From a checkpoint of a small transformer trained on Wikipedia.
Size: width 224, 7 heads of 32 (1 for keys and values).
Architecture: RMSNorm before each block, rotary positions, biases on query, key and value, untied embeddings.
Training: 134M tokens, 2042 steps.
Each number is 500 + 50 x the weight over its row's rms, rounded and kept within 0 to 999. Layers, rows and columns count from 0. Numbers have three digits each. The size before them is the row's rms in percent of the matrix's.

# layer 2 MLP gate, 448x224, rms 0.11, rows 92-101, columns 0-223
099:537553536527508384484459486539520516588530530411530452458530523426572440516435540502496471532499444477574473570463549461440481518477450493483505516538444439517359433459561450526479548496510507567529477478473547544425442449482338541525474445577529511486577443548491542467445461577565602469514496524507424481552504493472525459473466393436605449590429489507567432515553556523537525507542439445502491473560587518460449506580489567458379455515489541426519572485469473505464438496520626562432452547491485472463583551531493439509459516561533561608529555462511477447506466388514531553509517487651500420529497488484521455438524507585505510511546531566451493449493474584503449505460
102:613619535560551496568528451462409474490464445459538531491399420470513570476448439447505519556463429531407511469547468428441483527514565523539545612569514518430462496460469472460410489488599482440435520507485548456424504522553495513618432495561457501577452467535535520457612448446443458468484474491498503489550532522481460554564519446520396532469454412619525484428464516566446564514583440446537511501457509522543470534528448500516445507534554452528537543405444474456459418433460525424524445526489522516529520460426570491536604459367471542521499583497532474450532466414447500485446430452414515569513472423418559444542431541479543485529441478514489485524551449515500459481466
106:476484457489632559562447619452456532492398525549462501534547500524457416470396554507502603391481525411513523377536482514440420557543490440476550493461421623489570525520501527484384550518452575438542480521537485480393570433505499447475556482507551451510405608552503501564520448474556511541535472425527442540524372491497500463496560552543529545518535444556514500456502467511576543470467415575443586579497458505528485407462459551457504528482491550556459546469529529451459514425451485482529463539486490514538467480488532376447502464419538562478433480464537504540476504510442461485466465504486567585519453393535400543595525488562558456517512515490506547531497464523469481503433
095:550434487535460545549477628463530468478475494536500571587507514452561556454435580534361551484442446473490426460499443471529478521484475494441502540525477503489521524486454521502450540581436436566472589441570482393472546484525556447577521538529469536580527428474502496522325541515489485499472446525412533543462556541475522499512523505520546491529478554574537592467427432504431467499435544517496509523410480476534525390481536531506494546531521486461605409479522503484626406480561489587554547615505480532436488508502412500528537500470483485521504559530574440480441531530515535431529425456483465525578550443524570478569471511515513506595566491470526449489481461554580464677490
097:568477376470464509622557552574540475501499505490580518558491548463508520467498481483507546489486475486456621476548533473432543500504509488512364481437474461478554562585404400508433485564451516532568454563509573466401534479473528521593523477429527492504561494565435494524456536511460467552437375521543469488485443523457502470503448499526513525541433519531504500447501491571393477532507530574439450498466487430490487493487459535400412592539429498447448424525605520549432538540580501517385535462480459567526441462425463560447427486552423603532489579431513422566427555583443465420476509498535532508375491531564541521430443501483491479549516487502466511488481542461573492532526
115:416462459435565550499473516546496528429368461560477405439521601433464431450437475405488581425472571544444416452484515484471470525529444470551562492477483447546504434543518571468497564515471495582501469485556432468487459501540540495522548585428472583457563601539536487496480497477601547520507539528519545525553559574565497561506498543436477540547473544446531491560596515379554576514528468473523530567503483489483498488496352566449540489388483436437460468466558486452622550421534467467463439492504415535471498428515479560509539455516507508599465479452472484494493452455481603568547458456557517477526362496445520544540473496473568485528507575521483450485411457543546468517456
106:548442438477481510448587539501497518533445546514508479489508565522472455457523459456508597602531527534482461470560558512508421509581354429419441534480500454467390535485514485491577624559606504521509453426456529511511437514501477540544450536467446499590520541482506466471418558561500469448500560469473597479521446515577541492479482526482499527486393527558469497500514388437479567536510440505536548586441535532430518471550491472420574512474492589378550488576544435486486483537496452529463519487470568569478510551459472461654627368505522547560493580590525444440387600506477542532485543436509467542505506560468514485469518519505499576456552463543534471505554529520491467516476
099:425591469531536527565458538551495562428511477489439472533467460468589460375549446486504494496478532490568515502535479498507473491475487477521541516588451548559411473550525515475565428576566461487389507520467507513492494514529393492536475556558409582593475530601502425460417426459544445457495571486525527446484460470471526455561514540482503518486492583584570428438439607427604533477480464539474468440399486508483374551491445470533475501511461487483560520440529525482536498530477513507473386594474516445506476414471554621613475488442493473491505562482502609462473470386432459501529454425547605494495521494476461530526459594562535567571504431526559544483463530517504487560547
101:510408548461432521507487507436549551482424585482474522537482442500611517430481464544454492543461503521541425505494395428555453510486440504431467526572444544491498545584535489497507442486501539514511546426538546536533560451508497498431562589447567479538397360476500499473611560480475559542484487512558577517528519476466580492624462530506418498458519536530460519522447458469516554558395436399555393453472555517472396538464506495505589476434536543482468494476455419435494570512498546487457567519508568471496480508464583435523396534561528524508420494456454570652540509446461504537530489360474564475431541513502452519531565547558470506477492600457466432532493505547468530473511
104:449511413435590553467496474418472507467473551364592574525479551520447526472558503441516531471512583556498470459475534649512544409513584488497570489499441448478540486540593539540516601488509413501475504448533475493548532528550443462456454410499563521531412535456534508507539464531479548559452418445530523434503444514568523462519451468447561456483424543441439491449505618597632503520490467447492531536534446552522479542477522495533476536473474508563463446434486541477478527392568426524557444539527469451419448539538573455514487464582477466522500449536521550388513503469489495508530532604463498467435438544521534457486502594420377568512462508539506532498494414456588454444558
# layer 2 MLP up, 448x224, rms 0.11, rows 92-101, columns 0-223
094:593551594473405420520507531481458479564557559423479486534544430414578496592470502567546425465490419581425502475418481487522423505519504504470425405536512476511424557519526411538555548480452439516460546452402405539426492546481428541547468463506522550618490458570510546402474402499471489457506531537560385485444498550453434528519527400454538592537469453533461468553524527541491588516529490473486473605515497471413486535512406512541539491518506412440590510490508537513446507449442531565465425550499486472431564550427555469498469439487519571501455533499502442451501570448468507447559482413557521483473488496518400401456538478505523539461497483474487511369516500487524454480436
097:465567594466609532513534445455417537439447518541452506536432500549558524564531450510564445499404457444498501481558491489421477550507523479427545602584448432514582511579532466475443614428565478397529401488408412478453485541529472509530448600511401558517454452585540516452547475412573490516529445456512498459621471507485441490526542516512428528479488457544523461453415588469537537496528411460560503505497463530491478476530400491465440578513501430503470493459544414468457466482505470476547538473547456528549517478436558487557557407477431487432556594482439512446472392528449444540475480437548480476502487493483536447466462471502577517593446501482470411472553403543530553503515
105:487448550367490450437375514532491494401464570528493517567532521475491419480498496530561612524487454509541526436462504507444502556516482556567523577549380492541437515536472574482538609512455468489537503438584545446491555476563524508521574497509479521470503505533533478491476514463546495471495492442498373485470467532539492555400528522546523470463540428446573552516446445486556467471485418650531509379522520519508497438523506438485481404478477419573558555438463455426403484436536487405485462561480549431562482583536536430499503497493488583526525536544460600457514503481412522552483529440568537576489554510487502581551537453575532498574522467503602512419502501536425461418432
098:515506491387534572529523521482469433581454521516513458540537546435532496402458606521413436438513513483506394480500518556519496530453533576472544476483501617527571535489443541547566574496433440516529552474536462449508415511453537431531487514516520587483543500456465476617399386492447508411451420487544551524461560493575504573505432549567570496467460507443603566594558526584482448585457552464470558437428524479515500498514478573493457578573570460464533427499483523480571540499595440437551440530522509431417499503499577572426504484467486509524575513561473460504536478475526464527477410439496520467547518446555556488565558468493475466455513575479607472478436444538500544589541
093:544465451494491554614525561593529530471542524487500508581507472520546602496463448562482455423463455584463586563459584478491563487381494495576414493497461428455554534568447464526445439486490537577562475577526598532429541451444506518519534504418513459525500510530469565452474595530462466548499403520539475427501447469462512531494393453547486533572460520547437475449477501518457544447509555571453443549515512446464429504485501558429410563441462462409481372489559469525433463570571514571438535491535437547544397500444434516497480497576388594555506538416459494577455522537440496425518575533531572512518559488579511539461489473494524506532443490551469468566517551449515546444513
116:568552580611503446512477532490541489557509535480580534479455414541585574543560564542537521528530532474490576507557515500517425511505585516463429466576503493451493575514459519509408403585537594485541499555554532537502541463501536507425589474544562477458530440512494535549560615506454460488571511494475435556507493522480463424518534511513500482437448488497541479561456487547491491554512563505472448469565515529521461461498612565604541400510536563540526532537455543552425443439503425390419555590503507496480474509476496451547423508598544432452512461595522471506509572450485458476394524536404456543598529486561424574529419460484503509463461501444524549556639458497432542465576
100:485502397408461482436459527498510474536494551471467476529513512563416423472530458480577539498493489469520388386544524503458542438459477485415604574521548494470408470568598562502535630560575471544462466447468510457513479495510571543551482464422468516538431475559562466494507565477492437554434446487490525464433420516489486535523452403427469509497423520584513525503498524365590495503477469517603579537513535505466532469572473400433565544510444488456493496533495414512555472528591468518408524476454607523443515539476502488604589441446485578524476521583546523487534554574492471429507516469494402531507426534493496479447597551550541581496497502385524537541503545483544531475469
094:405430495469488520488446501513489477484521599455476387521509521500471502399477528453550563346536517495424492459563536470425546520519494537557490570497507549451414507437393465457472593413459462598445462420507531441547549475522490457511481484429457433484378503414459488540479606373456516497486525483507468523526559455553499455522475509492496472466493461490531456592540504485515486500563477372496467510533499584522472480511525476539522399466527545522576447510487564395533488409504425498518581391508579525430489488498455551505433434488531380465507450537432530434509538489441475587441585516453490551459601463443415500418496523476465541448517474481476445470544579474537562462513
100:529620456590586469472539520528529528499526413491536460533515504556453428542590549497599537437517531521540528477475523565466439452547510470510497429396569521521449506423523514471511563485530483574482512553430452437507512601475540593506458458528486471530540578449524450533385412588434421507465451582466394484540526568473402471425539473454529481511516500486511477519525538502497482487522588509472566546493482470517584547425546474521398494518536534440523502529510599463500438440549455552547434517494443548512474535502468593508594460428548501596532565546573420411457494536561491412442508617517430584551501475452574457474458437388513497509454455538522567520484496444576501519467
100:555489560479439441494447484441583535505512447519476495519512492582439481493480505562500535466454515536533514544567437515603431506462438485560495551527517456542507503559497554467500528544550483511432549521539458452630522527501423412511387466529460536549474504438546566476544350505483508494479560443522477521504418458524518476525472482514564575550476567447434409535496410567552480510504501575386491564388461582509434526483491465444523501555522437501498480515613444470468559448469495542458407517540433409610548559394432551512433459457457496505460568515548523526529482513392408493411439520429481471438448440475548472526446485463472457449477331508494481470456523431539543466501
# layer 2 MLP down (transposed), 448x224, rms 0.1, rows 92-100, columns 0-223
096:511467440510491439506555545592418548553515455531496464513465526478534509527566580529417506509495475431513409437484708527396414533384466466499446490513483511539508543501448541516561524493535492499576452487519515536584494486518477570445488517466515509481458427415405510399453485540495467494555539557512491504581478525551561447540504301453582492418545423453568427513510571466427483527500539538523510404568529522474532581539478629488448521540465443533499515432509458442507511513504542466461491490511506537462508481502512656426495597463398466586527497528514489484458504497501488499454494564521518419576482485410479485480564528479488475472606440493494515429525573506478478513487
097:514421408475498480504513594420504531386551538595428504481570406485471502526529606578441533447532525482495484511489491483407490502477361328449498540397451502540533546519388546478576488493483521577437471425441471472564442602562505526520530449361624531492491478467454489565435581508575586557503465497534509525489459473564509484524496552548493394448527467472554524570455528566561467543475491516450580416461463454541517496521480503533502444553540563498519460475507506452618553459541511474544500474562401520459504458434426514497539491565428463549523540455506510476571540437477411496581501515455468501497520542517435518479532481465523527445486550453477597483473532498484443493499
100:496445525530519528473459605549439534484435607519604458440562501483418439482535433469489568493506521515479525387495459497500425515468503445597591511458476573526537463573508508553527492552512544535535517594325478411486527519488414434412520501454544504547482539515415436485422512522468517474507567455533508548558499434467520527563506512529457590539489450531555601520457494460511457475550411450393453547515480541606451502541526513422459562499492585481464465503542588540461568426461552532473450507486527479487455526425555441579546555414601514470544563430496501539453500547448488494420528456531510509519501460505425480602513472516452512433467427430563575539472420520538581444464
097:475479407431442528506427468490506565512526467527492574499494517562513530445467434539526528612501450480461474537436521507435634533544511506556532610485452526468516487417559466459414442425465505533526472473512487597435497528533537487545547531556392523511499467439482521593426516556460479504465548511520466415513509490574534472448501567545459477482479492612404537481608462456490556532516533525556496412501429554481386404445530403518547521481500536549573453557508464477485414446467459534505454503484483492583538529472533502388445600569482512570535455475588546487472473460430512467590512489498477514449471433504383360552465544486502429633573522564487498518542512516502442514436
100:526469475471483501679449476529406508589469494473496520531461513436529566498598480505498426429478432459520588499514448491446608480565512525401411461518553455513432549506352458458440483482504474520537506478545532526451503528504499505431605531406468515531438433533492472550529503579474455604416444513516494543563388515503478509486467524501512452439368498448546534531461578472444463448553499502476494460488518426478512417576488515515414489547509530468417600534535533488570588513520569521425449468459495502605516433510430561479467531530480528505520544466491520496514485492419482465468543495580478457463456494429527558396468566580420510433439515573471554491585499526462571428550
099:496484555538529556512527422578545392536471567436412518402589495543503498505435545567520499482456461509634489540501548490497513492555439543444517559492468496531487519503513412432535446518498519450516509511503471555469445440478472540380557541506422518555480368513468457482520520373433450460510519540511519509410580558551380481494480585526463534473524477431495498515433593616548539480456456436472510423458518514511478499521487455432466498480470465459564516582470527558587499487504483457476507522581467631456491544456500310480456500500575504431506467571430474453439529456539504609476559530568562518486501396567477481523549493448437535516452476450543534535448521565523451523542
095:465434560482485444554531485526472484505467441498384468493469480478571533516584573533478508414497518440433500524443418494508377470458572527503495465484487542551487545435529533558482545483467503562524564512480572512553583552551549463491457511454456493504517601357506507471492498527458550552484469473438444622483553472578541488402522479515460496543511528480477463494519524567544557396505579473574492509427482449460523587580520440605458515480504461474417570486484534487538523491484424472505507529474447554515445486487534548424510508536500419582578528485455494390433438491522532514413520511492541562547599427567588527440394434569548550382555429491570445506507424572525535613458
100:519547542543514437521434476563470462447447450493397594528438435481475429422542491481452444481474603551542507460499486505582527497457514425532564587543501501569466429477546520411549480552566510436562464480421519435469498564485507507506439432555525587512476453542553383465455481388499515566506654462580470419502427498458591498541519512468479454481557485437525488398480540541495508467539482467492475441544481502484555517426500411537585460526528570472487537506498567501499577590518531506582494579467520518501579481510510572483502453439462439469537510519460461471558592475465486550432513540548437588447432494459502514409526518461626556509476560434568587455434462564487564589486
107:513499556467493542530552536598472537535525475525454505529485502485498507400452580444566434334436505390503583502439499546456536557568460485589466470558542517461476473510508491570458470568458513482608484461475504503471453531519514625573509455492547441534498500424408531461507450447492467443513491465476523565468508478480454519468496626470509509583521494544469527455518494534456509530510553526548527535526483450523516565543498511403422412568514517544466596485490496417498543452467528503509620441396441578519481498451514538480534505535524500556546371547459546590408571441555592538488528529432446394606450593546516432517482585521599584540504520456497558485483470474547481533553